config.yaml
norm_eps: 1e-06
init: "normal"
init_std_qkv: 0.0253
Each number is 128 + 24 x the weight over the matrix's rms, rounded and kept within 0 to 255. Layers, rows and columns count from 0.

# layer 4 MLP up, 1024x256, rms 0.0528, rows 554-606, columns 128-191
[[136 159 153 102 147 129 118 107 159 123 154 107 137 153  82 160 107 148 153 127 154 179 111 147 148 164 140  84 147 147 168 130 146 148 138 138 104 111 130 118  87 138 129 127 111 131 115 144 122  85 176 134 159 137 118 143  97 148 100 140 111 136 125 144]
 [115 159 152 115 116 135 125 109 158 171 145  93 137 101 150 136 129 157 104 101 157 119  93 107 150 116 157 135 147 131 174 125 108 156 122 130 134  93 107 138 126 155 157 101 158 123 127 113 132  98 146 137 172 132 126 161  78 159  75 164 141 143 169 127]
 [123 148 144 139 139 121 114 131 163 151 125 121 112 165 140  81  86 147 115 126 141 173 119 102 154 173 132  99 118  97 160 163 109 140 137 111 117 118 109 143 121 129 145 114 122  76 115 130 123 131 120 107 156 121 132 115 115 149 134  95 143 116 118 119]
 [ 97 130 125 104 158 117 101 124  99 169 121 145  97 130 108 187 118 154 166 122 162 125 145 149 102 162 145 143 117 135 174  75 136 183 117 142 118 123 157  87 131 120  74 114 123 121 165  95 108 116 140 100 114 138 125 109 136  92 135 136  91 168 158  99]
 [125 172 102  69 133 138 102  98 151  94 153 144 124 171 130 152 119 125 112 139 177 152 118 146  96 118 107 139 141 121 109 126 150 177 158 117  97 123 113 116 122 139 131 134 113 144 123 172 172 115 140 147 131 167  84 135 126 158 138 113 137 130 101 141]
 [120 155 160 122 110  89 121 108 155 168 157 130 116  98 116 116 107 126  90 157 135  99 134 104 108 111  98 115 145 139 115 143 128 138 121 108  91 120 156 115 132 146 148 138 126 158 152 163 145  83 162 130 104 126 118 134 125 126 148 143 125 157 111 139]
 [107 144 118 138 114  97  94 124 101 127 133 120 142 155 137 133 107 116 117 113 111 147  77 118 164 173 117 132 159 108 162 122 119 136 135 119 160 124  61 110 116 161 117 119 127  92 128 117 136  93  94 127 161 143 130 150 131 116 152 109 121 145 163 127]
 [103 126 134 109 118 141  98  89 110 150 158 143 143 150  66 147 102 148  90 118 145 120 107 169 127 159  93 111 167 142 131 119 171 127 160 151  95 116 140 155  87 151 171 116 115  94 137 133 118  90 182 120 144 159 113 109  88 135 150 105 160 135 147 164]
 [ 96 142 110 168 144 116 133 127 102 145 117 115 145 133 105 107 102 121 166 101 165 163 132 128 162 125  83 115 160  97 176 131  93 128 138 148 144 135  87 163 129 145 142 125 140  76 162 109 111 120 113 119 181 146  80 125  92 157 132 152 166 168 156 125]
 [117 118 114 103 141  58 125  96 118 112 113 140  79 160  52 196 130 128 113 160 103 130 142 119  94 173 132 145 160 127 163 115 165 143 117 115 127 109 126 107  80 102 146 128 124 116 112  82 114  92 113  91 117 145 126 126 137 164 110 102 151 114 134 153]
 [ 99 172 147 104 117  93 133 113 113 168 181  59 110 136 142 115  92 114 129 100 117 147 113 133  93 173 141 140 145 134  99 110 115 110 141 120 151  82 103 135 140 160 154  97 127 118  89  81 128 119 139 111 181 138  89 187  90 146  90 161 115 159 149  94]
 [140 125 104 133 167 117 129 131 109  90 148 114 108 182  29 101  97 110 146 107 116 146 122 124  94 140 137  74 175 105 143 128 145 160 133 207 117  58  86  84 105 126  79 129 142 146 136 132 149 146 156  90 127 144  95 173 115 120  97 129 165 109 177 147]
 [114 149 152  97 105 106  99 105 115 147 153 109 126 129 127 141 115 135 125 141 121 127 131 163 128 167  90 106 181 115  86 146 155 122 155 137  99 104 129 133 104 152 126 126 111 101  97 139 160 104 143 119 102 137  93 119 120 194 167 148 131 110 160 169]
 [ 93 165 122 124 110  97 149  95 180  77 156 147 137 133 134 163 144 139  93 130 129 174 109 119 170 189 127 146 190 117 115 188 144 112 136 101 156 133 111 141 153 122 143 100  66 148 122  92 126 132 145 122 123 119 144 146 122 140 140 158  99 116 134 187]
 [132 106 118 127 150  96 108 146 171 145 136  94 124 143 142  87  94 156 150  91 138 103 104 109 165 127 134 122 110 115 129  96 172 131 128 124 118 114 126 124 127 137  66 115 134 101 118  98 111 115 116 138 157 124 157 151 122 124 103 115 141 150 125 109]
 [121 154 122  92 136 139 122 117 101 105 124 107 117 140 145 122 153 134 117 128 141 108 136 117 120 151 106 137 137 110 139 156 154 143 108 119 114 108 139 139 131 170 143 140 135 119 102 159 142  88 137 117 174 120 102 142 137 114  98 151 133 130 122 163]
 [108  94 112 116 140 112 134  98  84 181 157 108 110  95 116 148 131 133 135  86 113  79 153 144 134 174  97 127 169 150 136 125 150 141  91 127 114 130 155 118 132 126 143 110 130 160 130 127 135 105 191 147 141 130  92 114 127  97 120 110 121 149 131 155]
 [113 156 146 108 152 136  99 100 138 143 149 104 144 136 142 117 108 116 137 102 127 111 106 127 108 146 121 118 169 108 146 143 148 154 119 148  89 131  96  92  75 159 113  95 137 129 122 126 121 105 110 125 177 130  96 143  86 141 110 138 160 124 113 146]
 [111 144  77 154 109 125 113  89 121 127 170 117 113 141  89 127 118 161  84 121 189 171 115 147 181 153  89  66 170 122 140 144 142 147 131 110 124  88  81 155 108  92 145  91 143 142 116 129 153 117 115 125 173 152 145 135  91 116 136 114 120 106 121 164]
 [ 87 121 142 119 126 126  87 106 125 194 139 137 125 143 114 130  99 107 118 100  97 161 125  89 129 119 100 147 128 160 123 106 100 136 114 111 129 123  98 167 150 141 128 133  97 137  87 116 129 102 115 162 113 162 138 138 101 191 132 150 120 149 140  99]
 [138 107  96 120 132 113 122 126 145 117 153 149 122 120 152 101 155 140 119 100 117 143 112 169 156 141  87 140 140 147 128  92 114 130 125 142  83 109 131 106  69 111 132 139 106 127 113 138 137 112 124 146 135 111 115 118 133 129  86 133 157 127 152 150]
 [ 97  84 101 136 152  90 110  95 142 171 172 113  94 110 111 145 103 108  86  95 114 148 118 170 103 147 125 115 193 125 116 117 131 114 125 180  91 108 152  82 100 140 130  88  79  71 123 137 167  84 112 165 102 138  56 109 130 132 127  87 128 179 163 153]
 [ 95  74  82 130 163 141 121 110 118 149 123 136 138 189  95 113 102 119 151  77 125 162 120 125 151 167 102 125 136 164 143 145 135 132 115 125 136 130 134 135 106 115 124 106 156 112 134 104 168 129 151 104 139 143 122 139 157 116 169  87 153 135 172 147]
 [126  77 120 112 152 121 120 123 179 132 144 127 151 127 144  95 106 165  88 102 117 172  92 149 167 112 130 132 130  81 120 145 154 133 100 119 132 143 134 180 131 116 145  84  93 138 145 151 153 129 118 142 132 133 128 134 128 142 133 127 148 120 158 111]
 [ 62 152 148 123 123 109 115 116 118 153 123 108 121 144 150 168 119 128 116 124 122 161  89 153 133 207 113 135 139 167 112 155 162 145 116 121 115 128 150  96 120 149 107 103 121 138 123 119 139 108 157  91 156 122 124 149  99 121 132 139 125 144 132 133]
 [107 116 118  82 160  71 126 124 159 165 121 138 147 176 128 150 120 169 104 138 122 138 116 115 162 116 101 109 120 135 101 133 125 139 152 100 141  93 130 133 144 160 128 145 155  84 128 109 144 130 150 142 160 147 160 157 114 151 154 105 131 126 158  99]
 [123 108  97 136 133 152 124 125 143 132 160 141 147 155 137 143 106 164 135 126  87 158  88 145  98 139 124 123 168 114 167 115 130 147 126 125 161 157 132 131 121 170 141 116 106 155 149 106 118 117 150 104 170 107  91 176  91 147 146 122 130 112 105 144]
 [116 117 148 130 123 106 134 117 141 130 128 119  86 152 133 119 111 160  81  84 104 131 100  97 140 120  95 125 114 134 152  88 139 164 108 139 142  76 107 124 156 134 125 118 116  99 123 129 122 141 135 112 138 155 114 181 105 132 156 117 117 136 128 100]
 [125 106 166  99 102  73 101 115 142 106 162 124 139 128 153 137  85 132 149  99 116 137  58 139 147 120 108  76 167 119 106 144 117 162 127 153  92  95 120 132 117 124 121 136 119 129 133 131 132 104 137 132 175 129 116 137  96 132 107 155 121 123 162 129]
 [127 110 171 119 132 111 118 134 152 115 128 135 135 140 148 142 110 145 150 104 128 141 100 141 149 119 122 106 137 130 117 145 135 144 118 157  94 125 144 134 141 150 133 146 113 113 129 139  92 131 169 143 151 122 146 137 130 117 112 125 128 115 108 129]
 [149 162 119 148 138  90 122 116 124 129 132 136 157 154  52 123 126 140 153 127 121 169 164 116 158 181 141 120 167 131 131 175 144 138  93 114 102  81 110 118 101  88 129 131 147 117 125 129 131 123 118  80 172 122 118 125 151 155 122 114 134  95 170 153]
 [121  93 106 122 163 165 116 111 164 167 114 146 131 145  81 176 128 158 153 104 140 181 112 153 117 107 128 120 122 121 138  77 145 124 159 224 108 111 121 142 121 129 127 107  76 131  94 115 160 103 193  96 104 138 145 133  91 178 124  62 123  83 151 115]
 [131 118 129  85 150 116 129 111 147 157 119 128 119 146 120 175 111 124 131 118 157 119  62 104 179 133  64 143 159 126 127 101 156 158 151 133 115  82 129 103  81 151 141 117 111 126 138 126 165 124 119 142 152 120 134 143 136 122  97 124 152 136 149 146]
 [ 88 152 120  72 139 129 118 107  95 147 104  90 161 122 119  96 116 100 143 123 138 165  90 126 116 124 131 137 151  92 160 137 153 159 158 152 112  94 148  76  96 127  77 110 118  97 122 133 174 142 120 107  65 117  66 151 143 127 113 146 126 156 165 168]
 [142 138 160 151  91 114 126 116 141 151 123 117 116 118 153 104 103  97  87 147 117 134 130 148 108 147 136 133 159  93 122 161 127 145 152 170 111  89  85 106 146 138 131 126 120 131 122 123 141 141 122 139 121 112 113 111  77 137 165 149 160 119 122 127]
 [101 161 147 123 119 140 111 102 172 162 146 125 134 153  81 150  85 141 150  92 184 141 115 124 158 121 137 104 127  88 100 123 192 154 116 119 127 108 127 105 121 143 149 122 115 118 127 122 139 119 186 157 145 149 144 135 123 147  82 139 125 126 121 122]
 [101 102 120 115 107 148 117 104 108 135  78 121 130 152 139 138 109 125 131 119 140 146  90 138 132 131 117 135 130 159  94 120 141 124 169 108 142 130 124 118 120 168 136 139 126 111 126 129 116  92 131 106 106 147 130 123 146 133 151 129 103 151 145 151]
 [138 115  88 113 155 129 100 111 157 118 114 115 197 141 137 161 134 154  97  91 135 124 103 140 162  90 131 165 184 107 114 152 159 162 139 149 130 103  58 148 110 120 111 130 114 147 142 131  75 142 103 105 160 147  74 145 128 139 130 128 123 130  99 150]
 [119 104 105 112 150 130 131 111 156 126 173 130 116 127  84 124 136 124  95 103 120 174 132 148 161 174 153 127 155 105 124 149 152 127 132 154 156  89 134 110 138 111 144 111  64 122 132 114 150  99 119 158 123 131  95 151 103 159 141  90 156  96 194 156]
 [124 100 125 156 169 100 107 114 167 125 121 110  59 135  78 150  95 133 123 119 167 140  93 161 140 109 144 110 148 137 162  77  89 144 101 144 121 113 126 140 126 113 106 120  94 129  96 144 125 156 120 143  94 127  99 166 137 170  90 146 120 151 175 138]
 [148 145 132  92 156 112 105 126 137 120 126  84 136 157 147 105 130 108  90 140 112 122 129 129 134 101 149 168 134 119 119 152 177 154 119 133  93 117 105 117  95 115 126  89 127 120 134 160 148 125 151  99 125 169 115 122 124 144 106 121 149 115 166 170]
 [108 155 136 148 127 127  98 117 104 134 143 130 104 129 125 134 110 142 141 122 144 120 124 137 132 130 133 147 121 119 107 101 132 165 129 114 104 138 121  96  96 159 139 123 142  93 112 119 124 133 151  68 123 130 144 133  92 125 133 123 140 115 109 143]
 [136 105 128 116 124 100 123 139 171 154 157 135 136 138 137 149 106 155 138  91 150 157 141 137 139 131 119 136 158 116 110 122 158 145 134  79 131 133 135 133 123 128 125 132 127 103 115 119 117 132 160 132 142 116 137 105 105 105 160 129 107 123 109 117]
 [104 113  81 128 117 139 120 124 117 144 116 118 144 143 130 166 116 114 121 121 132 156 145 134 119 154 124 123 128 126 120 105 153 119 112 132 135 131 174 154 160 108  99 151  58 147 126 142 162 137 173 145 134 109 119 116 120 110  81 175 112 135 151 141]
 [102 103 102 122 157 128 117 123 115 155 115 141 139 165 134 152 128 162 139 132 155 136 131 120 135 115 147 141 143 133 158 138 138 177 129 145 153 127 116 131 133 124 108 126 131 117 144 108 100 142 138  63 171 158 132 190 137 107 107 143 107 151 157 107]
 [ 92  81 123 106 148 113 121 116 205 162 194 108 107 159 123 199 120 190 125 110  94 138 144 155 153 137 118 134 127 127 119 123  94 134  81 106 147 135 126 146 118 119 130  90 100 152 129 104 100  94 164 125  99 131 135 140 124 193 119  92 119 139 117 114]
 [126 112  91 121 128 110 120 112 126 121 124 114  95 149 169  73 127 143 103 107 140 157 103 198 136 172 133 177 123  99 148  82  93 186 129 147 116 130 122 142  81 137  95 110  90 134 100  87 111  83 114 108 149 146 149 141 138 141 118 147  99 164 151 173]
 [ 78 146 161 129 106 142 128  85 169 123  91 118 126 133 109 122  98 150 110 148 118 155 137 130 160 140 134 118 159 116 134 163 141 123  93 150 134  83  79 111 121 108 161  84 113  81  99 122 147 113 125 102 138 132 121 135 137 132 170 140 165 154 130 163]
 [ 62 110 111 138 150 108  85  74 140 138 183 151 161 150 117 182 117 111 138  57 187 142 112 126 176 175 150 125 122 179 108 117 150 136 123 125 141 146 143  96 119 155 134  68 121 132  94  92 112  60 213 140 174 170  91 164 102 128 162 179 133 123 136 149]
 [123 118  80 142 127 128 100  91 126 161 124 126 119 177 129 140 100 223 139 121 172 120 120 132 139 145 115  96 130 133 133 111 109 159 151 118 130 131  75 136 129 106 121 120 126 125  83 134 109 156 104  60 154 153  96 152 141 131 142 197  96 150 130 101]
 [136 148 122 100 147 104 141 109  91 120 120  51  95 101 108  92  95 136 137 115 156  97 126 193 150 164 140  73 123 122 174  91 108 135 141  89 136  94 146 100 107 135 110  60 152 112 128  79 131 140 147  84 145 106  83 145 117 120  70 127 143 170 134 103]
 [110 121 129 125  90 142 118 117 151 124 146 125 131 159 113 112 111 131 118 120 120 143 111 130 156 118 111 135 183  98  61 141 140 119 145  95  89 134 116 131 137 146 149 132 134 113 132 155 113 104 158 136 122 134 113 163  90 136 103 133 131  89 121 151]
 [108 141 105 131 146 100 138 127  80 134  85 116 103 116 144 120  85 184 145 151 121 161 137 133 110 168  98 121 163  80 138 104 137 168 132  93 126 147 117  81  47 149 113 159 101  79 113  87 106 144 155  50 171 123 146 152 117  99 110 147  92 164 129 166]]
# layer 4 MLP down (transposed), 1024x256, rms 0.0497, rows 554-605, columns 128-191
[[ 92 169 117 126 128 113 129 103 122 116 158  98 106 113  74 132 130 147 120 118 163 117 116 116 134 146 143 153 182  98 146 157 175 131  63 134 120 113 127  84 106 106 166 114 102 101 111 141 130  81 143 123 138 132 118 124 108 154  99 113 167 146 136 168]
 [118 151 103 154 123 173 144 110 106 133 151 150 124 148 103 147 147 133 123 153 171 157 130 147 150  99 125 148 162 140  77 153 145 106 103 102 138 147 117 123 105 169 108 146 163 156 110 130 168 104 171 136 122 135 184 118 103 100 115 151  82 164 105 167]
 [123 109  89 137 123 115 150 131 143 134 129  98 163  88 136 137 166 128 144  72 108 131 100 158 116 108  89 115 169 103 153  85 148 121 173 147 118  81 150 136 131 108 101 118 171 106 118 139 130 123 144 119 130 135 132  96 106 140  99  94 138 139 119 115]
 [134  96 156 163 125 134 102 108 122 156 148 118 124 109 183 128 117 136  99 150 145 116 110 144  98 115 151 112 117 134 119 135 144 161 104  87 129 126 155 113 133 164 145 129 125 135 112 144 188 107 145 108 128  93 132 116 102 142 128 122 113 151 128 143]
 [137 168 125 119 127 142 121  45 155 131 132 117 117 130 140 113 123 133 108  60 108  87 120 129 132 102 107 137 128 153 116 170 125 152 112 113 160 142 124 173 134 171  90 148 124 120 123  76  86 110 157 157 116 119 107 113 145  87 116 104 120 142 195 131]
 [ 84 115  97 129 129 106 130 147 108 109 137 135 151 187  89 161 133 136 120  83  84 153 109 134 175 152 131 150 124 160  80 183 111 129 118 150 125 104 110 114 130  86 127 100 161 125 100 110 124 121 128 108 163 106 114 106 152 155 134 134 129 105 130 105]
 [146 145 153 115 151 137  98 166 153 137 124 122 158 119 109 103 116  87 123 104 107 150 171 134 147 163  78 116 131 117 130 100  91 177  86 140 132 154  78 116 142 125 120 104 143 111 119 124  94 103 124 159 125 104  93 114 102 156 137 124 163 149 119 134]
 [158 101 119 122 128 137 141 116 124 158  43 172 108 113 112 175 102 101 135 107  93 183 100 103 140 162 127 136 161 147 101 108 105 125 152 154 160 117 129 139 163 136 109 109 137 121 141 119 170 119 160 131 136 130  63 163 101 150 179 122 160 131 104 156]
 [155 159 139 124 150 133 103 152 108 132  68 106 108 151 136 140 116 129 145 122 152 122 187 119 102 118 119 104 145 112 165 202 131 167 119 153 118 127  62 141  99 124 162 167 149 151 128 115  75 111 103 144 159 157 158  99 121 103 135 156 132 162 112 129]
 [134 112 136  29 174 152 149 117 125  78 117 126 132 113 107 155  92 135 117  89 138 111 118  90 116 119 156 123 151 101 142  92 128 149 114 129  72 129 126 148 148 151 124 163 141  63  98 164 104  95 118 139 159 116  64  91  98 155 115 124  98 154 134 112]
 [143 104  80 144 154 133 119 128 109 115 146 144 158 156 124 116 145 128 144 118 109 158 140 163 153 164 107 113 111 132 114 109 133 148 123 164 126 164 120 162 138 147 154 138 126 121 115 106 146 118 115 142  97 107  94 115 150 126 149 129  93  90 119 135]
 [155 122 168 138 126 156 141 108 108  33 131 170 103 160  99  97 109 190 115 146 130 129 121  90 164 127 144 121 150 144 155 157 132 149 142 171 151 108  76 132 142 120 113 187 203 127 131  94 152 152 135 121  58 133 159  76 109 134 146 105 148 145 174 138]
 [138 102 160 156 137 162 107  94 133 142 121 171 127  98 137 174 117 168 120 104 112 152  91  84 103 118  67 145 108 121 131 122 142 149 116 144 129  91 109 136 134 152 168 120 140  96 124 125 130 139 119 113 149 127 110 131  88 136 135 182  96 116 129 118]
 [164 190 124 123 128 123 126 133 163 127 167 114 138 118 106 144  85 169 130 118 172 130 173 151 114 113 128 138  88 131 106 156  88 130  59  81 117 128 148 143 126 159  98 135 118  99 148 149 167 165 107  95 149 150  82 118 133 116 126  74 135 147 163  98]
 [159 134 122  99 128 130 136  94 106 109 118 110 109 139  89 174  99 113 120 164 110 136 158 155 116 117 130 135 149 137 155 164 143 171 131  85 112 119 124 138 103 107 179 139 119 143 136 160 147 160 128 132 114 111 121  94 116 127 123 108 109 137 171 146]
 [115 108 152 109 129 157 153 150 165 104 116 142 156 107 138 130 174 123 122 118 119 169 120  97 120 101 134 220 107 149 127 114 146 132 109 134 136 129 140 144 150  80 127 132 152 130 134 105 104 138 125 110 127 113 111 139 135 131 124 108 168 146 110 158]
 [151  92 120 177 132  89 137 143 152 119 165 106 155 139 123  66 164 121  95 159 143 144 163 117 102 145  96 123 120 100 137 148 135 113 124 157  86 116 105  99 105 115 185 121 144 128 121 140 105 160 130 117 152 128 148 141  72 155 138  79 133 119 152 128]
 [158 185 100  84 161 120 109  96 118 144 148  86 162 136 133 131 136 120 105 131 120 153 121  97 130 167 124 143 145 137 144 146 174 175 148 119  85 125 116 115  86 115 103 155 123 102 109 133  99  92 171 153 115 132  92 162 110 166 132 126 130 144 161 160]
 [145 172 101 163 152 148 107 132 103 107 121 142 108 171  90 116 131 145  98 137 131 114  68 171 129  94 109 157 119 137 140 108 114 153 127 104 123 124  83 129 124 168 151 187 158 135 164 143  85 178 117 111 153 131 169 169 154 112 166 135 110 112 159  97]
 [ 84 143 100 149 100 144 123 139 130 143 123  95 138 123 142 125 119 130 140 146  55 163 151 107  99 124 135 121 174 119 102 102 128 100 107 161 120 109 103 156 173  92 108 131 115 138 135 136  77 131 113 116 102 130 143 145 123 131 155 108 115  84 138 124]
 [119 163 121 155 125  86 111 186 146 113 114  99 155  92 144  99 122 167 139 142  78  70 135 155 120 122 121 124 120 148 131 122 120 117 128 113 152  94 113 174 131 135 143 129 138 136 164  99 108 112 147 111 140 109 143 152 123 130 135 150 153 140 126 145]
 [158 107 136 165 108 127  60  68 156 114 126 115 137 159  87 157 111 112 106  94 161 117 163 101 180  88 156 128 193 117 119 135 149 126 122 173 143  98 101 114 122 137 114 103 140 140  95 169 134 122 122 113 139 145 170  77  98 140 115 129 116  93 129 113]
 [136 134 101 105 149 148 161 116 131 160 117 170 148 143 134 174 133 145 139 135 105 161 122 105 108 127 130 152 141  98 133 113 171 137 119 107 119 119 107 153 158 118 114 140 122 119 118 131 136  94 101 140  91 125 128  88 167 139 111 133 133 110 116 131]
 [145 129 137 135 112 106 122  87  82 102 134 114 133 122 104 106 152 129 165 128 138  72 137 113 136 112 126 136 146 173 104 130 117 124 106 130 114 135 154  87 170 152 117 178 115 114 114 112 112 128 166 105 154 164 141 102 135 138 106 145 146 150  82 128]
 [103 115  77 128 137 100  98  63 137 131 171 106 126 144 109 142 108 130 111 131 115 165 133 110 176 191 154 126 158 151 135 148 165 143 167 140 129 129 100 120 118 165 118 130 122 140 123 156 162  77 170 100 127 150 129 156  88 133 144 119 123 146 180 138]
 [107 110 147 150 139 133 103 159 100 127 115 129 124  82 151 126 118 124 145 126 134  92 149 106  98 150  98 150  68 135 100 118  71 152 121 159 118 142 152 153 172 151 127 125 112 148 126 144 107 133 173 149 118 147 134 134 135 119 143 149 122 132  98 103]
 [ 98 135 150 131 145 158 133 145 138 139 131 176 124 126 106  94 150 162  74  53 105  57  70  92 108 124 137 174 159 120  89  86 132 175 157 107 116 112 133 118 175 141 131 106 166 102 142 108 157 121 114 163 156  93 154 147 118 119 101 104 131 134 117 139]
 [111 134 173 116 151 123 144 118 100 146 139 139 122 167 106 125 115 172 131 131 133 141 117  95 111 142 131  94 140  96 108 149 133 133 197 146 116 139 148 147 139 113 199 172 153 124  88 184 134 132 182 147 100 130 126 113 134 120 135  88 116  78 131 147]
 [149 133 122 109  93 127 113  95 110 108 110 116 133 101 153 130 122  72 128 165 126 155 128  81  79 149 157 119 137 141 135 115 112 157 137 128 178 136 124  89 120 118 148 104 135 166 129 172 143 146 149 116 125 120  99 120 111 136  92 106 104 138 115 161]
 [130 143 128 111 133 157 165  72  91 146 132 130 136 113 107 159 135 102 120 165 142 169 129 119  99 115 141 160 145 149 113 145 114 130 133  80 158  96 107 145 111 102 154 116 117 121 127 143 145  99  92 112 112 157 118 120 107 128 131 124 122 161 180 143]
 [114 130 126  97 150 131 121 126  96 138 145 141 125  89 143 147 114 131 143 123 111  92  94 132 141 166 164 121 130 117  94 103 120 119 148 149 133 108 146 130 178 110 131 140 142  76  90 114  84  75  85 151 147 101 105 166 124 141  98 140 143 174 119  95]
 [119 132 131  86 138 114 107 125 143 156 138 132 111  83 156  93 124  84 122 132 105 131 178 117 121 126 104  93  94 109 104 101 173 104 137  76 115  98 128 120 142 126 161  85 136 122 125 141 133 143 142 124 122 107 150 147 131 135  90 143  92 112 126 128]
 [124 154 146 140  94 112 125 160 115 107 126 119 129 133 144 127 139 126  99 113 127 110 116 134 161  67 114 150 122 140  88 149 128 125 128 116 138 145 169 149 121 153 129 133 124 131 174 132 124 120 121 132 147  68 130 112 131 114 146 126 172 113 132 128]
 [140 144 112 143 146 131 134 112 107  99 158 108 101 155 149 136 147 114  97 116 161  93 109 118 134 128 129 167 131 140 100 130 120 109  70 109 106  98 120  85 197 137 113 152 155 166 103 115 116 132 122 132 104 104 133 121 100 105 117 164 120  95 145 120]
 [136 117 124  90  87 161 147 112 102  84 114 152 134 114 104 100  78 139 124  97 135 129 110 109 141 129 134 146 156 131 147 101 108 116 136 121 130 141 150 134 129  98 169 111 156 115 136 129 138 181 131 133 133 103 148 121 115 131 120  83 141 157 102  84]
 [161 129 180 114  65 154 115 133 100 170 134 124 148 112  74 152 132  92 109 128 186 136 127  86 151 108 174 113 125 155  85 127 145 153 115 132 147  72 107 127 128 109 205 194 160 153  92 118 183  90 191 114  76 126 154 105 118 155 138 145 184 150  74 160]
 [155 110 113 131 104 130 135 130  90 172 148 113 111 112 141 126 102 140 116 113 153 147  81 141 107 154 155 108 126 131 102 108 106 116 127 119 156 144 151 112 156 114 106 152 109 124 110  95 116 139 131 160 134 136 147 154 123 137 144 108 116 127 123 136]
 [139 150 103 130 119  96 107 122 129 131 107 102 140 133 126 101 171 112  97  96 153 116 104 143 130 112 135 114 151 132 133 158 113 150 124 100 115 103  93 114 113 118  95 113 149 135 201 107 106 126 112 145 128 142 126 100  93  87 146  92 172 133 154 125]
 [172 127 150 164 120 119 102 123  94  86 197 142 135 153 119 111 129 162  95 111 146 104 127 125 132 111 111 133  87  87 125 117 113 158 139 138 119 148 160 149 143 145 136 157 116 116 137 129 101 146 119 141 131 160 139 143 139 114 153 130 150 180 147 163]
 [148 106 146 114 132  98 120 151 120 147 129 117 146 134 145  99  83 101 133 128  82 109 135 167  99 129 116 123 124 150 155 111 129 142 202  74 155 163 121 140 149 166 147 110 123 137 110 111  96 111 176 147 137 141 109  78  97 115  99 105 137 140 101  91]
 [141 147 125 123 123 119 147 155 124 127 145 170 110 126 130 113 123 178 109 164 143 106 110 123 119 145  97 131 147  95 111 150 112  85 123 143 122  98 151 141 120 138  98 103 141 106 136 137 108 129 138 156 125 118 112  84 118 170 129 108 145 150 121 157]
 [151 118 115 125 131 164 164 151  93 118 120 139 132 130 128 139 109 103 144 106 132 121 133 116  99 131 169 131 117 123 145 100 149 120 127 145 120 142 143 110 158  95 104 113 149 159 152  76  97  98 110 144 129 107  96 112 133 119 112 128 106 170 109 141]
 [124 136 133  83 155 143 110 131 152 133 122 103 132 102 135 103 138 105 156 137 137 106  88 148  99 102  78 151 104  96 181 150 130 149 155  86 120 124  87 124 113 135 155 135 128 156 115 127 132 150  87 136 135 107 108 149 153 143 122  98 139 138 143 117]
 [114 138 153 144 138 113  97 120  87 143 109  93 118  73 137  93 121 143 128 122 149 114 109 139 146 163 111 112 123 140 111 167 142 145 145 117 144 120 104  96 159 153 145 120 112 142 113 122  94 138  79 173 155 126 108 104 145 136 127 122 162  76 114  88]
 [120 121 101 139 134 150 120 116 131 145 167  94 113  82 129 119 132 141 118 154 177 115 187 127 106 145 133 151 145 136 135 161 144 137 120 161 102 146 149 137 147  94 139 106 168  98 137 113 120 123 127 106 135 136 101 115 108 133 173 161 107 164  97  91]
 [148 106 155 118 140 173 153 135 137 137  54  85 126 144 160 148 139 170 128 133 199 100  87  62 134  94 200 158  87 129 131  83 138 140 150 116 129 161 146 111 132 123 154 150 121 100 129 111 116 150 145 131 104  94 126 157  77  78 136 144 118 151 167 162]
 [135 172 142 111 154  94 139 107 134 142 138 118 125 113 157 137 119 108 130 118 135 156 128 124 115 114 114 174 125 149 108 120 115 140 115  92 110 128  89 102 148 110 144 143 151  98 108 124 129 136 140 138 108 108 163 111 160 125 116 120 113 132  81 131]
 [139 118 132 149 129 164 177  91 148 121 125 147 146 139 154  92 164  90 191 156  95 144 117 111 123 128 170 152 140 127 136 183 146  93  49 146 141 115 123 140 127  96 104  94 108  98 130 104 129 126 131 134 122 125 130 118 140 140 121 174  96 141 131 123]
 [150 128 113 112 117 103 112 104 103 232  78 146 150 131 134 184  82  84 125 121 119 104  82 115 144 133 160 151 106 172 124 160 102  93 155 145 116  96  96  49 146 106 176 126 156 118 140 185 177 126 139 133 138 111 109 129 111 105 104 146 154 130 140 150]
 [ 98 160 147 112  80 110 111 159 167  90 156 139 124 135 122 124 125 183 141  94 108 131 116 133 125 107 128 108 126 109 135 109 125 114 157 119 148 145  75 181 124 142 188 114 149 121 103 117 156 122  70 157 136 118 169 143 138 165 163 116 118 110  97 131]
 [148  96 136 120 147 157 144 133 102 119 103 142 164 105 110 105 145  92 141 140 163 104 108 144 139 106 121 160 147 113 160 139 139 107 121 139 159 155 130 160  87 152 161 112 197 100 150  98 124 139 141 129 115 108 133 127 123  97  98  95 187 105 152 135]
 [148 116 100 122 127 129 141  62 112 121 115 112 172 119 113 150 133 119 118 113 141  92 130 131 148  77 127 106 144 124 175 114 102 161 114 134 138 124 132 111 104 125 141 182 135 132 129 123  98 125 122 152 132 132 144  96 152 116 124 108 106 127 110 140]]